Part of a small language model's weights.
Architecture: RMSNorm before each block, rotary positions, no biases in attention or MLP, tied embeddings.
Each number is 50 + 15 x the weight over its row's rms, rounded and kept within 0 to 99. Layers, rows and columns count from 0. The size before them is the row's rms in percent of the matrix's.

# layer 11 attention query, 448x576, rms 0.0546, rows 220-255, columns 320-383
121:50 46 49 64 50 33 46 52 71 62 47 12 37 33 32 53 31 84 43 43 58 60 53 61 82 60 62 40 48 53 22 22 61 46 30 56 99 78 44 59 60 57 65 42 47 60 67 58 28 65 44 22 71 53 00 51 46 39 33 70 52 56 50 60
114:31 35 70 65 41 60 38 58 39 55 40 62 81 42 64 48 59 55 52 40 56 37 39 50 53 43 42 51 64 58 65 59 52 58 60 54 61 42 40 62 62 63 57 65 52 35 72 58 45 65 42 12 32 33 38 43 43 39 87 35 50 32 46 30
118:50 45 46 50 57 37 61 35 36 99 63 24 49 49 38 67 51 54 46 55 80 62 62 54 43 46 52 18 41 70 50 44 37 64 42 78 57 55 38 59 34 20 29 58 47 37 48 62 79 40 66 42 49 50 49 40 23 47 54 73 60 55 47 81
114:51 55 50 49 68 41 62 11 53 48 34 57 56 43 45 59 36 68 16 51 44 30 41 52 19 53 65 23 36 53 34 58 61 42 46 57 42 70 65 47 49 52 60 60 48 25 45 58 43 49 58 45 53 40 45 47 46 56 43 29 50 58 59 60
120:70 31 58 60 50 56 70 56 43 62 34 76 58 28 14 68 47 65 44 30 48 32 61 36 67 62 50 17 47 54 34 65 64 60 62 57 47 65 47 31 68 28 69 61 64 40 21 59 38 83 37 35 65 58 69 31 57 51 37 50 38 58 57 33
123:41 68 57 53 58 71 43 50 45 52 68 39 43 39 59 57 74 69 47 51 68 79 54 48 24 68 32 40 52 61 44 13 52 47 59 56 60 44 57 42 37 32 38 63 52 41 61 50 72 65 41 42 50 75 43 39 65 56 56 49 29 41 62 38
120:59 59 15 33 56 52 66 44 30 48 41 42 43 25 56 18 44 23 74 44 25 53 42 60 22 76 52 64 30 55 56 50 59 21 60 43 00 50 74 55 49 43 33 23 60 59 55 44 28 69 71 34 44 42 67 39 33 61 32 25 49 59 36 57
116:79 59 30 49 50 78 69 56 77 41 55 43 62 19 51 30 50 27 58 69 32 56 34 61 55 49 96 58 28 42 53 43 36 55 67 35 62 47 55 55 39 43 63 50 54 81 50 37 60 51 49 62 72 50 44 43 59 51 27 42 54 65 84 60
118:48 17 52 59 61 59 50 50 32 31 78 36 46 34 62 60 26 74 32 28 78 33 63 47 69 55 69 35 47 33 48 42 53 52 62 71 25 61 63 54 49 19 34 66 78 45 47 74 56 30 62 67 34 40 16 77 32 52 51 44 39 54 78 45
121:64 48 53 43 59 25 35 48 41 53 66 67 33 29 52 28 70 42 25 42 57 62 39 33 27 48 78 45 62 43 49 59 41 39 50 49 47 60 68 36 87 29 83 46 64 24 33 61 61 27 60 70 68 39 67 51 71 51 82 57 36 08 36 39
117:27 22 36 57 60 73 41 59 34 50 34 50 52 35 61 49 60 50 27 40 37 60 39 34 43 65 68 27 26 61 54 46 49 47 37 83 48 53 85 41 61 43 58 52 53 67 32 43 43 36 34 33 42 45 58 39 58 61 69 70 45 69 24 55
119:50 31 85 34 29 44 61 39 41 49 44 47 51 22 69 51 73 69 54 45 34 50 43 77 52 62 45 62 43 63 66 31 50 39 46 79 59 49 30 67 59 46 36 65 72 95 58 66 64 57 56 37 54 38 12 37 44 73 44 48 56 52 49 52
121:02 55 55 65 65 60 60 62 60 23 37 65 59 36 35 73 39 42 47 60 56 33 39 45 40 54 56 48 30 39 61 24 35 62 37 71 36 80 77 38 70 58 72 40 41 46 45 49 26 50 50 18 63 46 60 57 72 73 33 37 79 38 35 54
116:61 52 45 29 41 43 36 57 30 53 28 47 43 62 26 43 26 44 64 59 53 70 29 63 46 46 57 52 40 35 35 29 24 53 58 76 41 41 43 53 31 57 26 18 42 45 51 38 49 23 42 59 41 47 66 43 64 38 66 57 70 39 73 43
128:61 44 47 27 54 43 68 35 73 62 65 42 42 63 25 43 52 31 27 45 30 43 51 49 67 08 43 39 52 47 50 40 45 68 34 78 62 55 33 30 52 71 46 53 57 42 22 42 51 78 56 53 62 75 58 62 69 56 41 62 76 68 43 44
121:52 56 30 65 48 70 45 49 63 26 49 63 47 49 50 39 59 50 34 36 62 71 65 70 39 60 50 81 30 47 37 94 45 64 87 45 47 32 70 52 44 39 31 40 69 62 58 46 26 67 23 57 65 68 55 39 58 71 48 58 65 41 47 47
119:81 65 48 69 52 41 49 51 47 24 56 51 23 58 47 31 53 29 42 55 50 66 39 44 73 47 44 70 32 48 55 51 52 56 27 68 38 43 51 49 27 28 40 49 23 37 28 57 45 52 25 62 54 64 58 21 47 99 48 52 21 60 29 34
123:52 38 92 59 41 49 72 68 43 16 55 68 43 30 73 61 57 79 65 56 58 74 48 56 78 64 43 22 48 28 58 64 59 69 61 46 64 60 41 72 47 91 34 49 70 28 54 32 43 40 15 53 82 57 74 33 63 55 50 60 24 47 61 59
116:31 42 43 35 53 73 77 71 50 21 40 46 59 33 49 40 69 39 32 50 52 44 16 35 67 70 63 78 42 65 55 37 31 18 60 85 38 60 96 19 58 66 88 57 62 50 53 22 34 57 54 55 52 38 56 57 36 43 41 47 32 56 34 63
116:28 53 88 58 42 22 59 68 64 23 53 51 77 46 50 63 65 54 48 55 43 37 56 57 70 47 48 63 34 46 58 61 27 75 44 42 27 34 96 35 49 64 68 76 43 43 26 53 45 52 62 41 47 52 66 51 39 44 32 49 47 41 60 43
118:66 26 31 69 52 53 33 54 54 69 53 47 19 45 63 69 61 29 58 46 35 47 49 48 49 37 69 45 58 58 30 75 59 86 91 53 30 71 39 40 40 40 63 75 47 48 70 45 64 26 52 18 62 55 30 24 36 68 55 40 29 54 26 71
119:21 35 43 41 56 26 29 49 50 61 55 51 61 35 48 60 60 52 27 40 38 51 23 52 63 43 37 85 71 36 49 76 62 36 28 26 17 41 21 35 71 32 33 31 43 69 35 60 47 23 66 38 56 37 54 61 47 58 61 34 40 72 56 46
119:57 32 63 44 53 36 58 28 87 44 58 64 41 32 38 41 47 54 54 30 38 41 47 52 52 61 48 65 51 73 35 66 48 43 32 54 48 36 50 41 36 64 28 58 66 60 67 50 61 52 52 35 52 75 69 53 63 65 60 44 53 53 31 51
120:42 54 13 58 46 72 69 38 41 52 46 57 49 23 66 74 36 45 24 44 69 18 39 50 66 55 40 36 60 30 63 54 32 41 60 77 61 44 44 63 32 64 70 57 44 50 56 69 52 54 77 29 47 54 90 56 44 55 42 56 42 53 41 62
117:49 84 49 56 49 74 69 88 46 79 38 63 71 58 55 47 49 44 39 83 23 58 27 31 59 52 30 79 40 74 37 51 36 43 63 33 54 58 66 30 35 54 71 55 42 47 58 52 37 43 64 80 49 47 61 56 65 58 54 51 44 46 45 45
119:52 14 42 54 44 61 69 68 54 64 52 22 34 58 38 38 57 50 49 52 47 63 51 77 56 51 55 39 51 46 66 56 43 44 68 59 57 72 70 63 41 67 48 38 64 60 55 61 47 70 87 68 44 66 50 32 30 38 42 29 34 40 45 40
119:64 42 55 45 79 56 64 57 41 53 54 59 51 41 80 62 30 60 52 50 64 67 56 51 57 74 68 45 54 54 60 54 40 43 35 51 70 44 30 13 59 67 68 29 33 52 58 48 34 60 71 47 40 46 55 35 64 58 57 61 40 52 30 52
119:46 50 31 53 49 72 43 53 40 66 45 41 62 44 86 19 50 42 49 61 40 60 75 51 65 81 54 50 48 64 51 64 49 24 29 50 40 52 39 50 48 65 33 24 47 65 67 69 37 34 56 44 59 54 32 58 80 39 50 45 64 27 81 65
119:53 45 52 58 29 80 70 59 73 56 49 52 73 77 58 42 57 71 26 49 29 49 62 58 45 68 30 46 64 52 56 50 73 59 48 28 53 79 46 39 53 46 21 54 60 62 65 58 46 28 59 50 65 69 62 46 45 54 60 70 52 41 61 39
118:54 40 63 42 52 41 80 59 52 68 45 31 54 60 44 41 41 35 69 32 56 28 71 65 76 45 62 69 37 35 76 50 27 69 60 34 50 57 60 46 58 47 42 53 57 69 40 50 44 59 61 59 62 49 45 38 50 35 78 58 47 55 30 58
117:50 86 52 55 53 49 64 74 17 46 50 49 67 46 41 60 57 53 65 51 50 49 29 60 48 54 29 17 47 61 91 42 83 53 25 43 32 50 64 44 28 48 63 58 52 49 36 54 11 32 35 49 64 50 42 47 15 56 52 05 39 50 46 50
126:47 62 63 77 41 37 61 53 40 32 66 44 42 46 44 51 39 91 45 41 30 45 47 13 65 42 39 30 50 39 50 49 32 44 59 45 51 56 62 33 63 35 33 34 62 67 33 34 46 30 11 60 46 60 54 30 49 38 52 65 62 40 53 22
121:54 39 27 33 55 33 40 48 43 58 48 31 57 58 53 69 27 55 54 57 38 48 37 58 43 73 67 48 62 66 52 46 39 62 22 52 50 74 45 28 25 45 73 51 32 56 74 52 56 60 41 59 30 65 58 63 50 53 34 42 50 70 46 45
124:42 22 42 52 62 63 38 42 49 48 45 48 51 34 53 47 52 47 55 48 56 35 49 37 78 47 45 67 50 20 73 60 45 53 59 51 51 45 37 32 51 81 47 18 29 42 51 49 37 22 69 67 50 75 51 30 83 47 49 50 53 92 44 71
114:61 30 62 41 49 37 52 54 48 13 37 12 35 32 58 40 27 49 48 57 56 77 70 39 52 44 40 65 56 54 83 85 67 43 65 48 52 54 67 67 60 39 49 49 40 34 36 60 33 64 36 55 43 47 54 68 47 66 60 47 36 42 49 72
122:31 69 57 54 45 39 64 67 46 74 50 53 51 43 94 64 42 49 46 75 86 37 42 42 34 63 47 43 64 76 47 40 59 47 42 47 67 48 54 36 53 65 52 31 42 44 66 43 35 69 40 59 55 61 29 41 53 66 32 22 53 54 62 65
# layer 11 attention key, 448x576, rms 0.0554, rows 220-255, columns 320-383
112:51 55 44 45 47 46 56 54 63 43 62 61 66 52 51 31 76 46 46 60 58 56 60 65 31 32 40 52 64 30 44 45 62 72 34 82 78 57 48 51 67 60 58 48 56 47 43 62 32 53 39 27 64 40 37 50 79 32 45 95 68 65 63 30
115:54 33 45 50 44 51 52 86 46 41 41 53 80 26 55 40 37 32 63 37 60 85 63 57 82 38 50 57 42 64 57 68 54 43 62 77 49 52 53 78 29 54 51 52 66 65 46 42 85 43 30 10 61 58 45 68 73 56 53 37 54 45 54 55
116:58 58 37 42 51 46 61 36 66 99 43 52 69 48 50 36 46 71 30 22 49 59 64 80 27 37 83 48 27 53 45 42 55 58 54 67 68 57 51 39 47 50 63 52 52 39 40 45 38 53 91 78 55 35 65 39 33 55 51 50 62 58 54 52
111:30 51 47 43 56 64 53 24 61 48 54 48 71 53 46 50 33 58 52 55 47 50 66 30 12 43 61 45 65 59 41 82 63 63 37 72 26 51 69 36 43 38 40 72 43 55 43 99 57 76 51 59 45 32 49 47 52 55 38 66 65 72 62 80
114:49 31 56 66 23 52 61 59 47 88 65 22 41 53 46 50 29 40 39 30 57 44 38 70 68 44 62 46 45 65 55 68 78 67 44 41 34 69 44 48 32 41 50 69 36 38 55 55 63 46 45 48 44 43 49 22 68 67 36 72 18 64 67 32
121:54 64 41 55 85 48 42 44 43 61 69 53 41 55 38 55 53 69 56 56 60 67 41 25 48 72 61 25 48 40 35 50 58 67 60 36 69 42 60 73 38 42 40 55 64 38 38 38 59 47 37 42 55 85 59 67 35 24 68 61 52 44 50 50
117:66 66 75 41 72 31 54 40 53 15 38 51 21 57 46 82 44 52 55 62 51 36 50 63 58 64 37 59 40 57 46 32 62 34 21 85 55 51 46 76 54 60 48 65 44 52 35 50 51 48 43 51 56 52 65 19 55 16 07 36 76 63 67 62
114:66 43 33 50 69 52 51 69 63 31 48 38 22 39 54 28 31 41 41 69 52 56 37 50 31 46 33 68 40 48 33 30 41 43 40 43 58 64 45 60 70 68 51 24 35 60 36 35 50 41 48 34 51 46 43 48 49 32 45 66 55 54 53 26
116:68 25 32 21 45 33 85 48 60 37 54 51 78 36 56 41 52 55 41 26 73 30 43 71 46 66 54 78 53 43 31 44 70 45 57 92 48 47 55 53 31 40 47 45 63 47 54 63 65 71 66 61 58 44 31 86 50 46 49 58 61 48 80 41
119:57 23 45 99 45 50 50 46 46 93 56 40 55 17 45 46 73 49 50 23 50 57 36 52 44 79 63 47 52 57 34 47 51 43 57 52 48 62 42 32 64 38 61 59 70 58 39 56 42 43 86 58 66 72 31 59 83 57 75 49 65 23 46 67
114:77 57 31 71 51 48 56 44 67 53 39 52 59 48 50 51 43 58 38 75 67 43 42 35 35 50 60 36 35 58 72 43 59 43 63 99 41 58 64 52 44 42 77 45 47 69 56 50 56 58 54 59 57 60 70 56 34 66 40 84 30 54 43 48
116:60 47 58 47 28 55 49 34 62 42 58 47 49 40 34 26 59 50 63 44 47 47 75 57 65 35 56 75 43 80 40 32 51 51 50 38 33 62 36 67 61 41 11 44 49 50 57 59 26 70 58 33 45 33 62 75 79 28 41 36 42 44 64 33
111:54 29 56 65 81 53 62 76 53 27 48 48 42 53 52 37 30 65 57 23 55 37 29 39 50 57 85 57 46 40 64 40 29 50 42 91 53 53 60 51 60 63 86 46 54 56 51 48 36 47 41 54 40 46 87 63 65 54 10 60 71 57 26 49
115:63 43 58 67 45 46 69 73 72 48 44 36 43 59 61 37 12 26 59 28 52 58 43 69 55 43 75 60 65 45 35 56 21 77 40 74 19 53 60 33 35 69 22 62 53 33 61 50 46 32 55 55 73 56 57 56 44 76 35 58 38 49 50 54
122:54 60 69 41 58 31 78 44 49 43 38 58 68 44 55 48 56 35 36 47 22 48 50 51 76 19 31 37 61 50 56 32 44 62 67 73 49 63 41 42 50 35 53 57 51 33 20 24 73 52 59 57 62 47 50 42 52 34 67 73 60 41 43 55
116:59 50 34 38 17 46 70 51 66 49 66 40 49 68 50 39 25 64 46 29 33 73 76 47 53 51 52 65 44 52 53 45 23 91 64 38 52 45 54 60 19 46 00 38 48 48 32 43 50 60 52 92 34 42 54 53 39 26 42 32 70 45 55 69
115:44 56 51 45 32 54 53 24 37 49 62 51 20 64 39 42 53 45 50 64 41 62 39 27 41 26 60 60 57 81 52 57 51 49 36 40 32 38 68 47 25 23 64 34 57 43 47 45 60 61 21 37 52 32 14 47 71 69 84 53 45 53 40 44
116:55 57 50 46 37 48 60 53 49 35 73 62 42 34 50 42 57 64 55 47 72 76 68 64 36 64 38 29 34 57 27 47 43 53 78 54 30 47 33 65 15 47 25 40 45 46 57 46 46 38 31 55 76 58 74 41 00 71 41 18 44 38 59 39
113:53 60 60 48 30 55 50 76 43 47 52 54 42 47 44 40 47 34 54 60 51 49 25 16 52 58 66 53 43 52 35 38 66 13 32 73 24 27 43 46 67 59 68 45 36 25 29 75 59 36 56 65 40 51 53 63 61 23 43 44 45 19 30 40
114:31 54 62 59 41 37 51 63 52 19 72 39 62 37 71 77 39 45 60 49 40 68 55 63 95 47 61 64 23 23 49 47 30 60 67 31 48 59 90 40 57 67 99 68 61 51 36 44 50 51 34 41 22 51 70 22 59 41 29 52 51 51 52 70
117:52 41 57 65 35 49 35 59 55 55 53 51 23 64 46 49 59 46 56 66 36 33 37 52 43 34 75 49 35 49 37 43 69 51 72 48 56 64 72 60 75 26 71 44 43 55 38 48 33 59 48 34 27 55 37 62 46 35 55 84 58 36 41 39
114:43 57 17 41 31 34 52 65 51 63 31 74 74 52 39 62 50 52 49 39 34 39 55 42 54 53 48 47 35 63 40 53 51 65 29 32 60 39 40 41 52 28 55 77 66 67 48 49 27 32 44 50 46 62 64 69 47 77 80 52 70 32 45 80
113:37 52 63 56 78 34 56 49 63 53 24 53 25 53 53 56 68 67 49 65 56 48 60 34 53 59 26 35 29 62 57 47 29 40 38 19 73 55 66 33 48 56 58 29 37 47 54 50 46 59 26 57 38 56 44 35 56 54 68 59 83 50 33 69
116:64 52 47 16 25 44 49 33 55 72 35 68 56 52 50 51 79 61 34 26 20 31 59 36 49 59 53 61 60 60 73 40 50 58 65 71 57 42 57 83 49 47 63 60 42 36 31 49 51 50 61 57 42 46 51 52 40 44 24 56 16 55 72 67
115:33 53 62 57 52 58 51 52 43 83 63 65 50 34 23 94 47 40 42 54 44 52 36 51 31 19 53 67 21 43 56 58 58 66 58 37 65 48 58 36 54 71 61 45 27 53 76 71 57 74 80 29 55 38 65 41 55 45 47 62 57 27 56 48
114:78 30 66 54 34 66 54 47 37 52 57 38 11 46 42 64 55 48 53 32 38 71 33 55 42 40 23 26 65 68 47 67 50 67 32 52 39 75 67 43 37 61 61 71 49 52 57 70 45 57 68 66 52 62 67 51 56 47 37 32 53 51 59 63
115:50 25 42 49 65 44 53 56 50 72 73 46 51 74 40 55 40 44 35 66 73 50 49 47 59 40 62 62 51 52 55 25 37 48 52 66 77 48 42 31 52 53 66 56 47 36 77 43 31 50 48 46 45 33 60 53 29 34 70 48 61 41 36 40
116:64 93 22 45 58 48 35 52 62 84 51 51 51 73 58 30 28 46 50 46 47 44 44 45 47 58 11 45 35 63 61 30 22 53 48 44 69 23 41 42 42 76 69 27 44 45 55 47 61 19 59 61 23 74 34 61 62 25 42 59 69 55 80 43
113:73 26 33 67 48 46 59 51 76 52 23 52 52 45 54 60 57 64 12 44 17 65 36 43 23 71 44 38 69 58 33 47 83 64 41 45 56 51 54 68 37 39 30 46 60 60 75 45 45 40 52 31 46 64 58 49 50 47 35 87 46 18 62 42
119:63 73 75 53 41 38 67 63 45 55 52 49 55 35 43 53 54 49 58 47 44 59 78 31 35 31 54 69 55 22 33 58 42 60 53 69 59 40 51 46 77 43 47 31 40 49 48 70 64 54 18 43 21 63 45 35 54 40 62 74 43 35 65 55
115:55 25 18 33 67 41 66 67 33 76 51 36 47 43 70 36 59 46 35 63 47 35 55 45 53 63 42 20 36 48 61 65 50 47 52 24 32 54 67 63 26 55 74 51 45 68 58 57 37 30 14 60 43 33 67 36 24 58 35 33 26 44 54 34
122:63 41 44 67 66 62 60 06 51 64 66 47 48 25 25 68 37 62 50 36 56 53 56 14 44 34 59 49 57 40 35 51 44 60 86 63 39 56 37 60 71 49 44 43 57 56 56 53 51 53 57 54 58 68 28 33 53 70 48 44 69 42 41 27
120:53 36 40 48 44 55 32 49 67 71 52 48 17 43 61 71 52 25 33 43 24 54 56 54 41 64 48 63 48 65 61 42 45 40 38 44 55 53 53 57 70 67 87 31 42 48 49 54 51 49 52 51 14 39 32 50 69 40 50 43 53 47 35 56
119:60 50 42 62 69 52 47 52 53 51 62 47 22 58 67 69 35 34 58 42 31 49 42 66 54 61 65 48 52 35 51 55 61 56 61 46 55 59 13 48 50 46 42 18 53 44 27 45 56 18 65 72 71 63 68 54 39 35 44 60 57 61 61 69
112:56 26 52 31 65 41 59 50 19 40 44 65 58 30 55 44 36 07 63 67 66 62 91 20 43 47 60 58 60 38 57 38 46 66 62 51 38 41 71 45 52 57 30 45 53 63 36 55 35 58 28 54 64 56 57 46 54 61 66 91 37 47 64 50
115:50 42 55 51 56 51 53 72 43 80 66 45 70 73 60 49 28 62 43 78 55 57 21 35 23 72 54 47 64 58 55 31 67 60 33 58 58 18 49 54 49 79 56 36 57 42 41 56 61 61 66 35 55 37 47 51 58 31 37 37 45 41 84 46
# layer 11 attention value, 448x576, rms 0.0726, rows 192-210, columns 320-383
094:50 47 71 50 56 49 49 34 47 33 37 96 54 59 42 61 55 54 52 80 32 27 59 58 43 72 48 21 44 77 44 62 53 42 49 60 43 49 34 55 73 45 74 59 74 67 71 61 58 56 63 72 53 43 33 48 41 35 58 48 28 43 36 40
097:49 33 67 43 43 76 63 55 44 46 44 22 86 48 63 52 66 53 68 57 32 33 48 22 59 38 52 59 45 46 38 42 53 54 71 45 77 63 65 64 69 55 69 41 28 52 65 40 30 44 12 37 48 48 42 16 49 37 63 53 39 55 39 60
095:41 48 78 40 59 71 53 74 38 40 73 64 46 39 55 35 48 33 72 42 53 67 49 40 48 54 29 30 47 65 62 31 36 50 46 43 39 55 58 25 37 46 32 34 55 36 29 41 57 39 61 36 52 69 57 46 54 62 57 43 77 40 29 69
095:47 60 54 27 63 64 46 48 39 81 46 55 45 40 78 43 61 46 51 42 45 35 55 46 39 39 45 38 44 50 49 60 50 43 37 40 44 42 37 38 54 49 46 46 42 65 73 50 59 49 69 39 71 43 50 39 55 63 46 41 42 56 62 55
090:58 66 64 52 75 47 56 43 44 37 61 41 36 17 34 54 52 29 67 55 61 57 53 37 57 64 33 58 62 63 00 45 55 27 50 49 21 54 47 69 72 29 56 43 52 35 53 39 54 69 59 49 23 59 36 66 11 53 47 27 52 40 43 37
097:58 32 25 59 50 35 34 49 26 36 40 62 37 69 71 40 33 82 37 90 36 78 25 21 76 65 24 32 48 49 38 42 56 56 61 61 61 77 20 41 61 29 87 52 46 40 54 52 69 34 47 53 60 53 31 43 55 48 46 68 62 43 50 61
093:63 76 50 64 47 47 52 56 48 60 66 41 47 65 18 25 53 25 55 39 58 42 25 49 07 38 74 40 59 61 46 60 32 36 57 49 42 31 52 19 63 67 53 63 37 43 67 78 86 28 47 69 47 51 57 64 12 65 45 65 63 49 73 39
104:42 33 80 52 33 65 65 21 43 42 43 34 25 42 53 44 56 49 49 43 76 41 38 51 61 72 51 60 52 58 44 38 60 58 45 36 48 52 14 44 78 56 40 53 41 40 63 68 43 28 37 38 52 35 56 50 78 46 61 77 51 50 79 45
090:52 54 52 50 35 43 72 51 59 68 40 50 52 24 49 56 36 72 42 41 88 34 30 67 56 37 41 74 56 46 93 39 42 55 55 51 52 35 30 66 61 44 50 46 52 81 63 46 60 57 40 54 56 43 52 38 46 49 43 30 55 53 41 39
097:49 79 63 73 52 44 45 28 45 48 26 56 31 49 38 52 54 52 55 53 33 57 44 50 48 35 68 53 51 63 10 56 59 57 74 42 64 48 53 53 61 58 58 56 45 70 28 54 29 55 44 49 72 41 62 54 73 62 50 53 27 52 21 31
099:51 68 42 27 64 60 42 58 44 53 39 92 49 50 49 45 56 32 43 68 56 39 54 62 47 37 57 35 44 35 40 30 54 43 42 66 69 59 23 37 52 55 56 39 37 46 55 55 61 39 79 38 79 60 72 27 59 51 44 39 50 49 57 31
091:67 28 59 38 36 73 51 41 61 71 60 53 57 40 37 50 58 56 71 54 50 56 57 30 48 47 76 56 38 36 80 62 54 04 52 49 49 42 69 45 56 30 52 63 39 49 45 21 64 75 32 25 36 34 42 55 71 50 30 55 65 46 47 55
090:55 30 40 50 48 73 66 51 72 32 64 44 60 38 21 42 62 53 67 43 52 72 72 45 63 55 30 20 38 38 45 55 50 79 49 55 42 63 42 66 35 71 49 27 62 60 44 38 46 48 53 59 36 67 66 52 50 39 35 41 32 54 55 27
101:09 30 30 48 47 82 46 01 57 58 31 61 36 47 52 53 43 34 69 44 70 45 56 62 69 49 51 37 50 49 46 86 48 38 19 47 40 62 36 54 45 60 57 41 45 81 63 48 42 62 53 55 43 41 51 50 44 45 62 91 38 51 17 44
106:75 43 46 54 59 63 45 53 31 55 55 46 29 38 72 68 38 64 52 50 45 52 40 36 52 60 52 33 63 39 65 70 53 39 56 50 79 53 57 53 52 41 36 48 52 38 61 53 61 46 40 20 76 54 44 41 39 69 48 49 62 37 52 72
104:85 53 23 60 60 40 23 17 67 59 48 61 39 75 55 45 61 49 38 71 37 54 48 72 47 54 39 43 38 45 71 58 47 24 35 41 64 15 12 37 54 53 52 47 48 65 44 52 60 37 88 38 41 57 45 33 53 53 45 41 36 53 55 38
093:35 41 63 45 49 36 53 33 56 33 47 39 40 55 54 48 60 47 27 46 68 23 60 44 44 48 57 39 45 33 37 48 51 19 59 31 61 70 64 57 42 73 56 33 51 49 59 44 38 46 15 35 61 26 62 45 69 48 55 35 66 66 34 44
097:24 48 74 34 34 51 47 74 31 55 48 45 50 78 39 42 60 37 54 72 34 36 46 37 37 52 29 39 60 33 86 33 47 41 21 32 50 47 41 27 49 17 43 36 28 44 51 55 44 41 68 46 24 60 44 07 51 52 52 59 55 44 39 37
098:64 75 45 44 54 55 42 48 51 32 61 43 53 84 44 53 78 53 55 42 65 38 45 42 32 40 52 53 58 45 30 43 57 60 55 46 60 29 59 50 62 36 88 46 45 73 45 20 48 44 37 64 44 52 57 50 36 41 34 62 37 53 70 49
# layer 11 attention output (transposed), 448x576, rms 0.0852, rows 192-209, columns 320-383
103:53 37 82 66 33 38 68 60 49 53 44 55 57 38 49 65 40 27 38 69 21 46 28 26 51 54 34 62 71 52 60 26 35 73 14 55 65 54 22 17 33 78 74 43 43 69 50 43 84 40 41 53 50 69 28 28 59 53 65 73 23 46 51 75
104:36 59 22 51 33 59 56 50 41 63 50 45 19 61 73 59 41 18 25 53 56 21 46 61 35 41 41 42 42 88 44 75 44 55 71 50 58 49 63 58 65 21 61 60 34 52 42 76 64 65 42 43 48 57 71 27 66 57 53 31 56 40 63 45
102:34 48 52 62 48 58 59 50 42 36 64 54 20 45 83 61 43 60 43 68 70 52 61 28 38 59 48 64 45 21 16 36 26 43 42 12 62 42 78 47 33 46 48 36 63 26 41 39 28 31 57 15 25 54 55 41 29 58 58 71 34 36 56 49
100:69 72 49 50 78 73 23 70 47 45 29 56 39 58 33 41 71 28 42 56 36 60 39 55 25 53 69 32 54 45 24 47 50 34 58 40 65 42 57 43 69 20 39 66 49 60 49 43 61 62 46 42 58 58 55 61 70 28 36 78 48 59 32 43
096:72 51 31 38 46 54 68 47 61 67 53 54 56 44 72 45 46 60 54 62 43 24 37 66 69 43 51 74 34 49 38 47 48 57 31 56 47 17 43 22 56 49 43 47 53 83 55 46 21 59 75 65 17 61 68 52 35 66 60 62 26 48 63 24
107:95 81 54 46 64 64 71 37 24 41 35 63 10 33 52 55 62 68 37 50 26 48 51 54 27 52 42 59 53 38 56 32 33 37 49 33 21 64 69 78 45 35 51 66 51 36 37 79 53 49 31 18 67 59 27 71 50 47 51 25 48 58 50 65
099:63 64 42 42 53 57 68 61 39 46 44 51 42 52 32 37 59 68 60 51 61 22 53 66 50 14 42 61 43 72 53 48 37 48 68 67 52 66 52 59 25 46 31 43 38 52 70 99 68 48 42 27 56 43 52 61 60 38 47 44 31 49 21 33
110:50 62 65 65 43 70 49 25 45 46 81 33 41 63 48 46 59 53 56 53 82 50 64 46 74 47 83 38 50 71 94 53 76 72 70 51 06 35 57 84 43 46 65 62 60 69 73 48 50 43 60 40 56 59 44 60 66 57 24 29 41 57 60 57
099:00 45 39 43 17 54 59 44 74 62 45 48 30 59 73 72 54 83 53 39 49 43 45 70 44 48 55 64 36 52 59 27 36 23 41 56 67 32 54 53 46 34 45 73 66 78 62 42 46 19 64 49 25 38 66 47 67 37 44 41 60 52 72 44
103:42 66 65 50 46 61 71 24 37 21 38 83 48 65 47 44 43 72 31 53 39 48 24 24 48 55 32 39 54 46 67 34 60 40 61 34 65 61 28 51 66 57 65 74 67 41 34 69 51 61 73 61 54 46 50 43 49 55 58 36 41 27 43 67
104:40 34 42 15 44 60 51 62 57 26 42 50 57 60 56 67 49 75 39 74 26 53 44 44 35 42 66 37 72 46 58 52 65 43 34 43 58 90 55 65 72 45 24 55 49 44 40 73 55 65 48 72 58 36 53 32 68 34 65 70 80 51 08 22
101:59 27 48 44 34 28 55 68 85 77 37 36 57 82 61 82 43 53 29 60 35 42 49 36 58 62 34 58 88 57 30 44 62 49 73 55 60 68 54 39 54 51 39 52 50 41 46 62 46 54 40 73 40 52 44 71 45 72 50 65 84 22 35 70
097:46 67 46 46 65 68 75 46 47 48 63 30 46 37 28 58 46 33 66 50 68 59 52 55 53 54 58 56 60 39 46 51 54 59 71 27 66 53 41 69 20 53 54 59 70 63 27 22 30 50 75 19 35 47 56 51 68 38 53 46 58 48 39 41
107:33 65 53 61 36 67 34 46 42 56 45 74 48 56 80 66 12 25 63 18 51 53 51 58 47 76 37 70 30 42 37 57 74 34 48 46 62 63 23 70 51 44 52 56 51 40 63 39 58 52 60 57 50 36 69 67 38 78 65 33 64 52 54 61
113:43 61 59 50 38 59 54 49 55 59 70 50 46 49 40 61 77 51 48 73 47 22 42 73 47 44 63 66 42 45 75 49 55 45 51 42 47 83 50 64 58 42 70 52 10 72 60 61 94 62 52 48 75 37 35 85 20 56 56 31 30 44 60 62
105:54 29 48 70 39 48 59 74 54 50 30 48 81 78 42 41 49 52 60 43 38 57 20 32 51 49 76 61 46 54 54 49 65 38 38 60 64 67 46 50 55 79 42 42 50 53 53 24 60 51 68 70 39 37 30 46 40 47 50 40 26 68 18 60
101:48 59 52 28 66 56 28 38 36 54 58 40 62 62 50 69 49 52 48 27 67 29 63 56 74 63 34 32 28 68 23 67 30 39 58 66 62 24 61 35 63 42 80 60 51 47 29 37 43 18 43 68 62 39 38 86 61 54 32 74 46 47 37 28
105:50 35 51 32 47 44 68 26 61 35 52 64 38 47 63 57 11 30 53 36 64 51 76 54 38 50 50 44 73 58 78 59 58 50 40 62 53 56 38 56 69 65 69 51 57 54 31 60 43 49 45 40 65 46 44 54 55 40 70 48 74 32 59 51